Weights of a small transformer language model.
Size: 10 layers, width 448, 7 heads of 64, MLP 1216 SwiGLU, 26.2M parameters.
Each number is 128 + 24 x the weight over its row's rms, rounded and kept within 0 to 255. Layers, rows and columns count from 0. Numbers have three digits each. The size before them is the row's rms in percent of the matrix's.

# layer 6 MLP gate, 1216x448, rms 0.0958, rows 686-767, columns 280-335
092:130128140137124139183105118100126116149124149145111139148182130111128126121085176150137114136134110120133106161129091184121164140134149124156154092152129094113125085132
087:108149138124070109127126142169125120091139120112144182133094121125136129135079190136105117135155173106149119141117097138136156140110138140147111138104170142151082113120
103:119128116125155142142111172145066120099118098157087135146122149136134099125188131130126134120128157125166132147165113117133146143074151099149078120119132115101165103106
094:112145165103110108132143102135124129112153143084123131147141126129132123127079144120110186137113145126092105155164152179131150142112118089130129118133125132101088124093
095:097133084077118126118141181134160182138132150126110180124079152148149107120147135147108100146106135091147114104127085096116143104164130105173113105098116129128101137099
102:117132131127118132138124163158175101132133089102107114136105117138116132089145173145163123118138139108149098101170127106119128139157133145119146111118067135154133108129
102:109119156106139109132135105097133123145121129127114141138103178136138114148141150093136125077122120118074164123099160141115139105113084117125155143123149102135178098119
097:104103129157158122171126170115116169131184113179169158109141112158159111124161112144158163072138129134098121094134094140135138148123129152101147148151105129114136096144
097:151115136119146148146113123128109141155112132143106128116128118146180109121118095105160148132124088129152207121126137199146105071104113150094138143116114131117119116140
102:101133139093103123114129115128132127147110140101137174160156122100114050153138124134053142144140135111073140176136103088103131135102150166190143125160136144125112107075
101:164153117107141124118115133133156125121115106074112116121145127140155116183132165085116115101152122152135158160094144087142161153119152125125148127145125132088156069103
096:157104140106106116133146148126112144151150138136121149146150117132142117152114141116106134126139120113101099078102145154118143130132143140117179131147099119170153128165
095:133126087116123137168140106121117138125124164080131132125140118135149093151098124161111151102176142119117099121148138133129159185146114107124117153111131106133149121152
096:104157111149131164109111142087173145158154128116153111143143122111132107089128165171093119165117109153142153105092105105120113129125163103127145199117123154118100133145
097:134108153127133134124135108113144147159140099135098138144112112162128145147134111125125117151110145153140114119133134132123137131124185092125132146100165099121143123109
099:142126133109153112148119125130112122164113150156140093147095129086119078154112124117122141129151135140178137155128086172127128137122158120102138121130119118134224111137
097:101110127158130147149125120117102083160129129104149127115114109132114103144154124168109089156115155117133138153120151093143134108110118100057126108181101157140137128066
099:083104126151110132125133143144142120125123157115085147101118126107082083084102081159120141143131122151131118115107107125074125102118124104132119104167127164166111115088
102:143122157138079110164129120114120112120118157170139106109108121103134148171163112107115088098131123153108153109150139097128187103115112118148109124139113078111110129120
102:130079126121150105118151093154153161086157127142114154098137062127143117128136097116105139146113146128161114133125127174136144121129123115111131144175122116112141091120
103:131153162091127115132108169148123121133156153130133128106134148114085133152133159138134114146164126126147096126084123162100117108120117131117089095113098181127103121084
103:141130124183146119119133098142134177139094114147122097121116110119167138150091134164142069114152141138136130075159135128091138166135154177169125136138098087141120123134
110:143116096120135146161097109146131132148106121139148067114141097151133141108078133118120110126123149105170120115124144120171121149147125136103157146113165137118115108179
099:159089142102181117090160123122122140128142099113111094138141107133155058153117135115120125122110112138155144134138150085141104132152114130115124137150141150116120108087
101:127153081095158119106124128140110142170096103111094141146097161095108148128134126135135138101098148124151141106145102095088145117142129131159144090133134090152096138144
099:135120127081131112140165138098132174100124111132163152099127147108101109111094083181167158120134121113122161143156113156118151118090114133083196154082141140144118129097
091:132097106141150143140088155119109134153107106132127102133106134169092166127125115116142127099134141138106172170141137135114143161129142115149178150131115139118093116162
099:145149120132110137121157084152134115128127134181155129122106137119123145051141124130109121118093163100145128118187108108144132136129141126119128146098126136153106125139
094:103146166103111111105102097111119144152144136173080132174153139135144144210163117129149081136122144137095120165116152095129172134106151100157129120138119138110106148144
098:129145154097163144103139130141144100079139154138081153124089112109133115143154122136081176109115102118138116128161140144136115157113151160145132140113113190115134143155
095:116115104121155106156125163095148142092115114120140098142129154080085157109122123121116141113090158111104119135169151148115145135129137143153153116151174122127099100145
102:136142163129162105154152124105128111131153141089115151132118127153104121120156172111114109145120124146110139118173099122119092142112146152133218140121096125136136154085
099:130167180117082115150078145141156092128135113139105094115154109114113123153137129147134093119117128151119117127154175143073118131112139103110126106119111074147149138112
103:143142150140118120144100155134119116103164116123106118136102159108072146187072131104167111138101133125127147099119136171104133103137143133109184155157138106097121141111
104:148176097128175102107093138109165189117106129132093114099163127115122098153109093140116089116153143123110126110084136144124126119129154177199152128120073114148107145110
097:121133108130119167142105100110116102112173098113140135149145145144112150115104052111128141201118112137121143141158135174147109119171146134128150110158132130106150147119
099:097140155123133091147110138138154104183103129144112116119101126104098142131163150112128162155158127135159100130104146095130152101172156124135092151153104137164168132167
099:115102154130119111133176116158133136124123132136106146127154160173111113114059135082105183101142126110123125101134125140130143144136136136163152136123134135140147139107
103:086124164171085139164149125150122122140103101127127097126100108155165139130150149177116137087111156096126123127145156131154113134149169128089091113139111141156129102127
091:125168129155119148107114125146137128143097103138157143135127145139093096134156143108102128126128134164144092148109104094150090111108166110157095112169144137122122142163
102:106106131122074129137138127156164124122152089112121148116091142148075154146137133108130121089135112154117108129069115100107163107152153137137166132134154158121135144165
088:120091136162150134134134155117100116177161115123118120116163137128108146172118154120140106160117137119119125121147104119118137103137129171150084124099149115164094100140
102:141090097150111115173104070158151091148123144112115135122126134126113085112137110137091129129128086172066133134125129098133136098110152098141087140126099127114122119173
100:142127147130103112112127119075155126117112158159156126131114171130096125105166111150100165135177096111097130130111148129178081125134133135143097124128122145119123114110
096:126127117139163170100086134127114147142119151132124069137119132116129125130134115095105118152124104121146126148131147104134167103127157126100093078110118073124144111138
105:156111108151117131112129113150119122088119128117128119149127117109157117114103120075154124159123139116122158133130119078125123114084184105138166116126115119130129145093
102:124120162147097111131128141166153080124098095139153130122130157088108128181132148149086119137116178127125148148141162129122111125132123082102152102139136116130162107176
098:137068130142129139120113161104085093130148157110115105114103137091129129135110166153151116187099141164108126130116118146134116113132124141156114133138160125145123100129
096:112114090134148108147118101114142174099122129087097137105130157164117127134152122128083146110147117176120142131077092116156100109097125162128137148147135113088045091120
098:136136147112117119120106104130138148123141138121127142180164134117162113144111114099081115096113135155153117092151129109128153108130091113164134131135200138150134117131
096:140108124108099088089128123135141108133086146119123111091121083127100145141110112129131152130096101124139096116171127078125145128160154155114061097140137162155158124161
103:145133150101117127156121101101093172104151154108110079134121132129097149079093108134105149159134168128087101126127157128154098115146121133103111149130088104141115152124
100:120151126156124090174144169151140150069141155125148123168153134116124145085082145117104175069109128112137106128091082173140114107095127182086106095128130144113108156123
108:099127110128134108117109137104124135119127136130118111151138144128122136185098133111093156118112136150131141116101103099180196150135114110113125160106109133096138104165
102:154122124126111093105171146137113137105136116135165092107120134141094127153134147148127149168108123119114085121124136086096140162087152122141126093075102098123150103147
103:125089111137146124131138104132123140081131095122112145107132120149145118126102126127126066117079161138115099146075125136075140102122122124128117126112113117079203146105
103:095116155126103136144136135143149180105168138148102159105126112157168107138140090076121123120149138111133129119131140132143132116144135144108143177128082098119130101135
094:097138122108091133119100162124116140141138167106128175192156137118124161147102145132125107084098140079141120072108161108129156136143126137114079137088115112169128170147
099:122116143124148092151122109099119154121158099167123107118087153109132151134125114093113186124147160165168098148163099124147113156161112142134125170107137127113151122174
093:114121133144116129150154097151113138094144127121160147141158182094120141140151141138136126162114141165074126164168109145185094131168125084141147129117090136083145115155
104:146117123129138130117154118126159136098136117118084139135100148117181121148162135108176115175102092158128175106087112168146093112162141152141159159126134103134098142108
105:094100171120146098143157130122130148120119130129189143157152148137149164114093139106144145123136112140097094115120149116150128125150068108181109141129081145127084110149
100:150078115118151135104132106156165138097150112126109112135097130128097132110172118109132092132148126119131083087093151190165112151102089102109119123165117140186069102124
093:121114158102120107104086087131156138168129111137127105129115139109174119126159184131114136127129183101168129133155182162157107116107125162138108148135141118104145133138
100:118117101136099140125170131095102145096119093152060148184151133170129192136096130125151122084078113160142108154117121104135165145110138140130119130138098113114113125159
105:142095135143153078107151150127147106078117150162135104189129117116110141121131117096146106140119140089115120129122126155125148158133140164148146110118088123136119087128
096:137129158139124145105119163149139102145170102138170151181123081137169130139157150113154091144120141122125124128114178112145115152164095104119178126129098138114165126161
088:099084152124083142158144168106101088144138132159115144126101106110139146110115151143119131165149180162150170129109156123156109120120117066091127146130138117134129132130
101:131161126107118153156122106130110162111086166130151118094160107094112135131095137118141125116144143083124106143164103168183141152101145145106161136107107110119116142152
097:121153175127143105126113136091129159107114118118093129148136138122199099107140148117167116081137128149134133139116134140101124121105105199144111122126093122113176125125
107:132177119129088123097163122130080115170101087167118101142132085116157136146099100128127141179155066086094107121098123099181121115170107131138121159103135140085124132135
103:143115139160132130101109137139154139122082129129119163103150118159089099137113135163117130150113130087092122144156140141124101120118146096135135079154144143163181135095
104:147118098158145127129131105116108102111142130133171137110079157078113140112168124108132147112111126154164094161115135125148143148136106138130102101097104130140148107116
106:116148129148114083062154119121156133121150119103105128114131117123158154136086118138105155092114079114129122104121132097105118135117148107164108089118096162146086127136
102:147104150150127185194169129114079119133106150139141129126087155093130149099112109124149133131135130138086173099147093121159100115134139139110110113100170131127115099134
096:116151105129145122151130146167104142190121106109133108103147142112097109148118131067087164099131129104126124165164117130158109116108155137092124137146125143115131092150
102:108127074101085128155168151136124142117144103115131104110148131113116118117112125105103124178144163137161090134141153149115120129127095115160088087148128137112168110112
101:114157169121177110145130126114155123144088117141137105138104162112121148133118176118123092129114178122118141158187113124121132110149135108129161134095146169122134071166
102:092137140090112129134150129134117153137127124126087141120135140118113138171101151112161131106179123136123149096129125101157158167163194128141107132117119148140085125113
103:139159144127159153121138123169086152132137121088125102119118118107125097170129099112119153151159128103083171150117109147117134103130187103133127173151132122120096152141
094:154123160134114153149112121118124111140137148149102153154095148170125126131119114162113135115160140109128098137163123140135118143163140135171121099123142113108145105118
107:118102120136124098105100144114127132091148093151136118106149132119157135101094091134151171145139105146139104173153162100093123153138098139104121146132192140120156125145
# layer 6 MLP up, 1216x448, rms 0.102, rows 686-766, columns 280-335
091:120160107148111165158156123113146109075193143136139133180132144149147081157157127166107072171087114107119128088126098150167121105139099166113102109123098130125154114117
097:120148088120124167140145142129123105152130137182126174138133102150151115141104096136154085139101124110120087104153153117121114143126143116131129184139104134137107141119
101:138105152125163108113118113106142076171137172131164114151122153116118135164089082109117092125131119114146133102137116095120137137098111145123121128149111094132118133184
099:125119154121077143177174080133115128156153175089136086126105103158168115098129124136131131138138166149097126134109130156138139106118103112167141100132124155084146121130
095:112157119134121150134152160120126147103147159128133148133083158125125117101083105151114110118117120131069151125155130166133152131135142108162116149160153120122087073113
101:107137084132180129102100130121086142129155121136146141153137128087094147103138092118130118138145118107117107116115101161125123131053148105154116138114150136134113144110
101:153177156133096113124155142126137102152142147126139141145162159134138160121141157100107092121136173092148105129149143132083143179156146150134123132119101077138105099106
099:160122080111105137133119160131142111120126138149129108106095114101116114129138114149107118064097108106101118136158152158104110141107149090177122101119097169167084134113
100:122096124139113100131120113138123129136161148153127148118133175120075165162131090126124102118134120101126184142131159114149122135118107146100097157085139112128141102087
099:123120149086109136129137146122135158112086089156119105180113118108120138074126116132139127137141129091123164147139145107171119160160096112133106123133103122095137125118
104:098162151147149122031138169145093145151170142141115129181103109144097176143121115141128101136147101122111152097123113185146090112118093127125137198134092103079101167122
100:088082124141161091144140115112139097108150132111102133146137138101105100120120077077106143131151066191154139157105150136164142097127079127133091153118151114129131130075
094:113134128110118098076113116158149152172105153129101132168104137074151127126078121124113153125143113150120121099147135158123118102143149087105130127153121102128130106117
093:100158109113145146180163130112091175128141132139127131129154134118152115111124108117105100130107129159114130110094139139145114107107122136142124160099103156189146137145
103:191144114148139099083119125131139069130155129105110135122162096120109144105122146091113123145115109093151141146138115123093119104114116142160109126049147139119140085111
104:099135111139162141134134111134139146145109093136137117161125132151103129153102159134124136136104113125154144093136114166109144139120136113173124096141121095149105108107
095:136116082141109129101044103142153118105163124124124108129151114154119137101133108128102118135095154091116118165158102095149147096141107130179162162131138125104126152182
098:135138098159120156127155128074146099128162123123129152108139137129136145110078134108150157117116096100126164178186124097138131118180115126153112182117134091121143122148
102:119142110127124126111115124147116101157132172159131158176130145144109158134133137100130106154127136150144179161141143159095160048118111104155126144157127118117118085131
099:097147075113130148154100100125108123116153131132139117156173158149134093116157121113104111138078108137111143091152161120090129133123110141129140148141105134149095073141
104:151138101114169139100099117148129114133138148123127162160115109129123087115128122165118152109138086078112138067128156151180154118114144149119132103112154103123120107100
105:119131112150119122144116050142141198135145135161150102173150108129177173137145150097116090116100141101149146156146123136125123120157139138127124180125142164112115123105
104:095108154145124122144103134099146120141110100104149174162142101119128135130108127128138100149134151143117092173094164099141132127141121136113149088136110165115093104125
100:148112102147092115091155165114100107088170124175137118138177129157084150124116106116100161148121141149093128099162116125114117124129102127146122149128120120172139116146
101:112164159145131177139112123182138122146108098113155106134127113093123134143147111103145089143145135116136116102085144146152110093136149102101097130078111127146169119122
102:156117177175136111100159101144177127134106101143125085110100104134137144164128121125120144156117148097143135146097126099095151082180174107135129121119149180126124111123
093:104083119159167117136098126111165138178120136143162147130152136161113106181143142084107115119131115148138149171111087114144114128133135110152120138142149095186138133184
097:104109114146107129123101156090092112105133143107128110156100125206178123144128133166119125124120162104158082123104094076120101107119126128119117149144165090159112140116
094:146146107130144144114143097168157168152090171125102182145148100133104115146135139152176134150141105118122097104118153084111092129142138112078171155130083152089146137127
097:116076135145094097143098142121105171115106141164125136129132134095120126140115132135116131095123143154126105129157105141122141154129116124110158146113172100169147117088
102:136118119093164119081103125139134133099156136160088149132110156078143136128141149108083126119123175132078120123130140131126136129128132129114124144150178144108112139109
103:168100108108094143126075174154122116084140150159117058122118129112126108123150098178159161118137110108155185140120101130140114116093103128116156123132094090101090086125
099:136123125141132108135174120146102132104108105181136118154111118136102145101134143106173135141124104141127097079149134143152130116127147114129149145109149143157148124156
101:167143079114139096122109120151107147137133120093138124097178118142163105103138111154091107107134140119150126145159133115169119124153117122138135111154166109141100117145
105:138118108098142171145117108111096111107089138097098111126131115130149140107137169125125123155145151106094118091145107141151107134111096096103124121133136132140131108112
097:139149127151170090139134161156108136145115103094140125109120150112082101084124119130148145139114104126133115168090110120141097119049095122146143117146145122118132092139
103:154139169149115094105098156136165173125132135142093119124122179127088100113114096136135127141105131140133128128121147162119107139103143119155127151130148131115078125126
098:155116100110081111118118108150180116125140141129110144150099168172158159126105082091079147119109106107164127120140123141141149105144125152115148130105144101137143164080
102:122111137181118092120135155138160128133152161133156121140140136094127152089162130136137122130128139134123148123100106089114135114150109137145134166095102128139113137161
091:117115109134107157146110127122105127146142129107103094103150137096129127110106179102132084126134150130149115154122162149092136142114143095121110083156081098147149138129
105:112101178122088095150193107170118131155110156140133134159157130186145150130123117114124076140095131108109116168102105140150145175125152111144129112159110140124189121114
094:143087122107130149136112132157142167162145083112094109106168116138131124113134126115122128155140111145097102183166132176120107120111142105105118107144120107125101101132
103:138131093098117161125118157117116118137078115127111153103154124129149097156124147139158075171155125138143157106184118124093128131127124101117140130126089127134158102127
100:107153135140138128109120111133118146110088110124113164110132139161133114107132147149129116140140125078147112127135128144123116101134099174143155132132143087098102084072
096:153118165147148116119121088161127131143182145127117139137115137117106131152119143147149120135127120110143145142140143100148177128110136138137108126143145124084114124107
104:124122080130132161159143111140070133148116103126173135143111120160144123133124133118126092125097191140123134170109130153095116143096098158150144109113148121162134136117
098:073153166126116145107086129146118127142140180125157069109100148112132130098118159163115108114069077124154103148150112135114166109127146128177100150138130155169167149148
094:126148114116134130155104130118120131063128138117097115142182128139149090167119134160158101122172174131138117138145151105147109172143072116155116150118100130137110119103
097:088136133132135121164140115100144096187131121087167126132091118073129136144160127126155109119148133128109166099087184174143120116151147094092119161105120144147117146110
098:149093128152104113161071150171106096121108149109147126150114127116109131136121117142145100131089109132070130120145159133167101140137109126087150102104173133138129113157
096:140131169092141139147170146069157116143084077087106108105089127144100114157098151137138110093098150143183122087138147112149141124106126117139147126089114146126103098104
099:165079155073162131132098141178155099105115138110102097159118133129093118124115168130136132163147101189158141126138142083133113087157117124084094107151098152133102144162
100:154130102128110128112154124129145170146097115095135123135111117129085114058115111088096148150147128153105094085091108125120059149145153122113131126117149065110131126126
111:146070118173098182136133144110133131121094096137137126111147154115123166147134124106154089126105142141116140110197121128151096145098114118142119135140133148142157125070
103:122145129071153129105126134170105133154104145128120103125135092111144101150128150152175129139157114125166185133157118190148168107101138125117135129122123077128153115125
099:129091147111138107137101120057098159129152130171107146134103160110156103131148133162127152134127109108099103081145118126118116102125154129119108130126106120139123144169
107:141121158109111148076130103101098143165121101100121151084142105155103129136103133118115103122131159134132129160134109102201126117111146150176149133119160114072115129097
096:134115124100145116154155149169129140120064142139112156170152079132127138117148174143090124137125104115118093153115151095131110143097106109114100125135135130100137165120
098:156136135148163127152148152084103095122141133148120146126121119160108100112099141140151164133141134128132102116149128117137125128110099141129120087175141127113126108111
095:132168103141162116133150155143145145153131095064148169179158121162101139125136115159126102185141141121131145134171110145148152115104093079155119129138159179122136104123
116:146133134122124142161107153110126128159097128098120122112132105159090145101114170179087154100131091110125097155161097110145095131101156089108127097059142139116130180143
104:162136087149166158080135127108141126120107128150190147078155113165126161136115142135101118107078125111149193163110110118114122082132135158122158123153147145132157120111
102:153129134080137133125137119146089129129167129139119143115120141130139154079143119115163098109137125112125122135093104125160151185185111140099147093116144117106149077108
096:138111161118159121117125129114107163107091166121117126169089130166126127154167132164151134113139146142128130112154145169131151124084171157118078151139113100095119171157
096:114135160092100148128125098105120123137095119132125147142145145126104129104172129170121100121138134152176150124169071124115118087125106109170108120145159161110114132149
106:145144107127163147094163153110138086104164141130125154141121147147147115148115121113107123122116136134164122119119070142144113127108146148155099106118115127151099150162
094:146135107142150123097139111160099149131170082136124083128143142138147181097129172170135099100116153128128138135143168118080128151166136130139139142151150105151121081158
088:145123113135124107148100145138135095171097154116126148126152138169124128135117112140102122122099101132128134063147110130128085145139112111168127134147104129124074121104
106:125096080140126145114127169156124134128115112117132134210120122122133117147160107128134146103129150128130105108111118086100127062107145154148137077111105155162110142123
104:130099142098108124108150125132131153134149139139150112189126153104114108155154072128142070164145124164109157142098153177096099121053126129130175120145129129170092142135
099:103127115157137142130123139138115107129162122115154113119083101116124093113137113139204124119129133155112099109121139098107113117128130154132144120093143156122127131093
099:165157164145139132158107132123085170149142163138127127156105115115131143112120136125147119152101100097100104125122134107145152162152129109135112140113108146175101146122
104:150135078146107120131138112112069152132117146135141091108116151106113127123153105109162097088083093146149121130110108102133164129148127090150123129168133126130143154147
106:162163125110158150118101117149082089135091170161155170167141154120137138104111104100158105122111132123134116127125110140117130124133113103146147129135116134111155124137
095:093117119124149110122117154156086114145197121135151186168139134107140137123123127107093138118134149137124093102109109121094151163111150148174168134159169103129181129128
097:128125115113133105141150137104048114143146107112132153136119158095161118128120122150164123137135150115111075141098145146163113129128130148118174160164159173141145123164
106:140121116168135153136126141132116150157113120118146125105154158128094107140115119119136119164175108120087152094143149132147131116157144155133108111127171148113161097113
101:117113145134099126096110133096127139102150154126089111093200109131125117091124135139094129159141177139085089146145123129133128149153158142146090129176121165133142101116
098:120109108115112158080186114136081138132138142116162167137115128113111146102117090105113134126145107115120165110135130122132126105140102102168147105143091154142127175090
101:153092160150120156111149082146126147131122159150131154122107154169143121129151166146115133136104085145096117095115118082086139159152106118125163100146133143122120112166
096:142108128153121133116123135163124124102162157138098135139156145140160121068176140117128117130119079126146110104144158151117146115131145138127131174136137139105107183147
# layer 6 MLP down (transposed), 1216x448, rms 0.0925, rows 686-766, columns 280-335
092:089156130160202168129112144140133108128091089131140122099155131085136101130157143107133159135133132140131146116134115133102154148126155099161107153101082144109114118086
091:141131146102071117146104084096124132127125121113090114130117096115134147160144115148150116126128126118078116158107136098140095152108139172158134158111129144163109115146
103:137121127090127130110148111132129114180149140129150088111110127128138154121124154149123111085110149132133136131113158122134106125163135117113152118087104102110113134119
102:114150143132165125117127113103120136154110142117146113113141118138140127147091155134159110130151128108196089116099098095155114170167148135127140121132141095139156121110
101:154140131196135150120127143160163130127128160134130086151124130135151100119105124147179136089110132134156108151136137140145155130165097124144128078123085116118151151070
101:094117127119147167097112103095169161110140137101122075160143137083104097160135111128085133105113107092100133174134126130112105115129148143121133159115159173137120124135
100:123094143097161126134098143161152167146122145129157155153140165110125139155142133149096142149114128131115100120096152125173111121099118136102121088124160135159128171124
097:101125099130129140133114132165151080170122145132151183156116178093161080170194122123085144147084103143142115131142095078131185129137174090115113104163112086114112129105
098:107129111119149130098093097112128113139114145135153124140094110059141101148133175135146104180096125132153079129119107132125163175114123107148162075158124099174110127116
103:147130148122130169105123097116177122176123119115102175139153116151141138115141111142142070135135137087116124142166118105143113110122129060133087118121152150132154137155
103:159137114112153113168111124158132115136126139131120118129133163125124124121134094118120127148098119073168131119126140076136150076108136128145157169134132107110155142111
097:076094110131202159148180117096116097135124140165110137124125114149112094129106157109113069171114132113102135154099126146123103128174114090163122125134153123111138112113
095:171110132118119129100099124153122116147136112105154094129121146115174129088112128122118169118149132172128136152148137147145147146106055135130184090140160090139114090163
096:183112117149108130149079157134149137159175174166115158132132108135130065148102137160076178139150153152127119105155118127120158131154101120134146110126128109135133140128
099:109138127106145133151093155091100143101121147104104179139106152129118108142168209133141157140098142155134142120124173151109133138111090182109147128092159149074156114112
103:130131171132159133134098135134096127126137158106127168115141170110116121163099165147110119101112128125105102115148105104120171157102134129154124115152125119128088134133
094:177114107132118137107145151104098154137108130116183125073145150086138155145129121154086126123132143136158136123143148137103133127122147129102127109177134116099142143147
099:124141131146139150152183118154186123135120160127124145102134143156104139101111135185101131129130142129137137090101102110125118089135161094088149110153114122094132110108
106:150161131134118128118136182150134146108140126137121168073153155136131150163121169131107130124121126100083123098160146158124116105117121143163115144135147121141152099090
096:144127090110150156132151140118161148107172140132132169149097118104167125148124125107157112111055137116169133119126103123142130149128146125123108120087119103141151172114
106:116107159144172120114130143084139118135130130191147137105142121110114131132135188166129169151079106156143088144153142138151151120165136130153078135127159137102131101109
099:093160123102139122127132138144164113137145104131095095123082192144135105149125114136141154161140142157140116103182132145102129148165119116139103109115097099142101142160
102:102110109166178161155125137122157146141111144106144160113159109119139113068122090117119168130078143156113137162119148112119125160145138116116168153136104130087091113176
099:111116145149109177106139127155129112145130156142141149151115123111139115161130091091148151166074142135118174130131131162133140165107103102122155121130112129105088144100
102:125133121154148162152135129128134128166120102125138107095131108135175123146149144122161123143130100122164142154164108166065136115057124125136116124125112142156188132160
095:151150091129085130134131116153110100144090159130160137094143133077105111135127107117117147148111127120106094117150204152140184111159085132194148164144090135137112121097
098:110162102105124132120111160107131086167111124095110137057119091118095142114103087127163104119119128166122104143140116120150141128112116150099105065146141145164133086128
094:133097111189111142122164133150122141117163167146125133116142120102119124155156146184144106145123135144115155121137120116169158132124090153116087113101094116112146129153
091:144103117171148110132148126138172141144144117082125125121119127104148139097126160146148110127135129129148109146160135100131141109148099113146134068164105141107108137174
095:098140095121145152138120104111128112085072128138097114087189126149143100143135164141090169121132114095137134117149118134140146159116126170135145153118169121148172138113
100:138129147106100105181115081085150132157130134140179135147079139118108136103120139117094085105078182069112087127117180139092144085128116138128116097079137134115113136144
105:145088124102139104117114121155185159129165114160102109108134119117131124092129105108127119132129139093135177067117122166139135127113130134136132189087131095064147131126
104:150100115117157158114166153122111162118136152162087152148108115110139192122091092147121116126126188124103119112134105137102093132097090141147157152132141143119132139121
102:138143154147160161113132114133130145107123120117122096132130127137143128141100189108157128099152134107085095163127113103103114140148100094121113101084127187160140122144
101:120109139140107114118108154164099069126132132155120111144111171151114133137128110135096115159148146149118118123160102094150147115063138109120116111128141141122123154136
097:145146141112106128139105110174094185145091149125172120092141103169145134106131137120153095112135102144143115135107112135140114092096111137120134159116154144129115124102
094:111103120138097148148159140102175126156127136121112145102134144171133137129099115085128153101139156137140137155099118110123144159081156160167127127129120109148110127137
102:111124145110125096087149095122106149106100151123094122113146158151110128115134101152137163111126126145134109161116113116098120157151131135114124111125164062110114126108
105:126129135128112149138106093147130172111140117163099150115143134149128089148121145145095150108103116101113117141090152133098107109139100155119100072142172136113127101112
092:142131148148136167119119126093114111136126107111118153162103160109133125120096100103156141107122106151107115137136119101145096124146115099151092136130099140114114099100
104:164128146123088099160163141094160119162098143075102162144099131154102119119144113109136092169101152137091154161115140149100146136143161128134167091118127129110087168132
094:123168117132162148108125153133142114122137137119137096133128127089148115156142126104159100148144110115136155155127129089128117092099111134160114122099101103145166125147
106:090139126138141148123158109132131146164125141126126125121106091139157118144117103135165155085108099143144139106114140102123141131150145115160102157102152082136132150129
098:168106128120121101114149122102132135137139134136138074138166095172122111127110110129107124138086136101154173109104093163124119134110175156139148132109144160134150153107
099:122104132133115135121139154116106168107082098133129139121163091141145125121180095133134111156103121110106133116126181159128115083158119129135128128079155123135157141119
108:120133135125185135135176140172137094117093107119153112125130123116115125126149146112088139138109170140122126147119130111109133153102143086140117139137162141160155168162
102:122108109147147085152113130152111130110137096111128144179113142131154139158153149148101091154149078137085135128176141138137146127135114116143112126140139142090147135148
099:135145128093130121154102171131122120152119138120119116138103145138134157133129119116138143127112155136076168137151137151094155081164165101108112124152073136106133150102
103:176126140130135087141112159128122115125156073136190187136111116123092123082151160135126099140129133110091116142139190099125111140190168126144172147138115105114152082157
101:127153116076132152144101153134115178118113105155115170101143134141134170111140115143155143168174110125134162133139116119121105089124091115138141165129136101112132112159
099:134111142138089166164181083121176134142149136147137118153131140099140114084133141122171145140120130118078129156138170081153175137157135181158117121133134137134157138136
102:075126120075099150120117138118169154143131197135117105150083160124092145089088102157136117102102155126162146110086120108126092130145091115115133118127111115141152159115
103:131091132092153139152153142132117160139092101126131113127087139142122113118171165118129097153155121084123100104160125128102095134141149111133082118081090136155128073132
104:144121145142126110084145148121157089145086129102134114099118082107115170130138133133089105167131090110138105154144109146139131102131136147151095101123109065122114131127
105:121110133138168077071125165147111135130137139162093082152118111096096156153140070157136090135128118120165168151119094157142124137154115176090117121105083115109116152100
100:125145088119090123149111131156125169083112111165150151117135139169124170115173102096117171098107140084085146144110134071124100073166150123125151137141165133122123130133
107:130118136123154115117119156146154124174123142133147130158145143115158155120122089163157119120156111080152153147144153126165139134116111136173082102177145162167149110143
089:126152167145136154162150172118126128139155141155143137139130134138120142101104214095133153128109133138083159106085118162138159091142130151135111085094080116160144124129
103:104097126146143123162092095141147148118137115138163100113158146124129132101110163088124190108105124157164127132166145136128109145135129172097139155109130146086172124169
092:121149124118136063109130132127114117141114114133162131098127170134132117116141099140163138133100058129104094120092149122115127135126102079108100140139094124127132134130
105:092123162126106165113148129144135107133109155147141174108177095176135136154166144148112176105132151133147105135138138093160156120100134107114140093085112144139122158139
101:114162114138084121121106163065135149130130177082183129114153110128145125110142147096181152093142130116105118127115122128115151149149151127098110106171143133129120137138
101:128126101106128112114112156160136138086134103128144096135088146134167124121123141085150117121142129143168109114104149169146143138138123124092116092151116130092146088112
098:077181137118132146122118107099164123063178087153123096135134154150135117124161167147119113119139131120127177104154161153129108115169102139104119100087139065126200122131
098:120117148131160130114096135139169101139136109142156130114123123133124116160119130115141140122120160114156113130089123112141133168110201143117124105138172161119138111095
104:077132139122154140089142137156145137168137105147113135160114099131150141137120144124077159166158125123177190118112113139092134131122157126138132069163082144126133117166
098:145114140114166105122153137173142117128125112132144125116101175064156107101134116100108137128153136129105171108075116139110153114138146113131126075142105099090100107129
094:152146110153119136113112108120146129101131136153129100091128168118130134086147091145116113130146106105137099093095150132133168139124121113113117121104152103148178146159
099:122109145117145123120146135181113109152129111139103121113145096174116144131116116134167114122103165129098104150085123074092141106133140170137127111135159150127119096099
098:141134136133156104125118142142118137141154123147187141110071100134076138171101105112105097061140061154155099151128128125127115123109087152121093126120161118136112162080
099:152139123147119138110107113126136140115124185114138141099158094114141109114138074141120172095149144150107137168160121124144110156169110139128169114152152132141142137110
105:128126132171163138127136159113157190154083152126137133122126114106119118156133168171171124178114126115116105134117156142132112123095143111131104136145111124140163138119
105:115123142156085126148137151104104162156171127093110136147096125148133102139134111135139089083123131164173136155130114108106141095155113137117117133111165160103123121112
105:143149126179173148167150149092130148129133116150123159121129147130163145137118120095119114142170141168127102113160150139120105102096106124138085145102168148104118172119
095:123105121148116137132126086098130119167134127097117151123106111123131141093116138167172121156105153146164157116097120089132093168142139117171132110086144106113110106128
092:099119126098101148135117115149128153100101133121156179135147109136143138111139069140108146120144136145169130136134114097095126143166146116070106082138129098135132163100
106:104110083123159098136156133125131129175069122109109133133112100069124113126130167196150113170154122099128135141161171126135152098114149164153135130106123106097109129164
099:118160176139169151151144126115142127127119175095102125142166151122123154158084145151110143132147116117137148120147119143177110101192116144151114168111129128103127171127
102:097099106122166108100149128080092114142175126206137122128125146155119163115113116122106142115074136135109123129123100124154132080146132114127166165109110162163093134139
098:084180148112141154140150101111125138175092116130140123151114138139099079141136141117159124088141147152117171118122132161147115131145107146179088113160125144069176116119
096:167142119159117133096146107137144142102144099091163155108116136137150128098164069116113123102147127174101095197160113090091157110135160131129155122116195159126130096119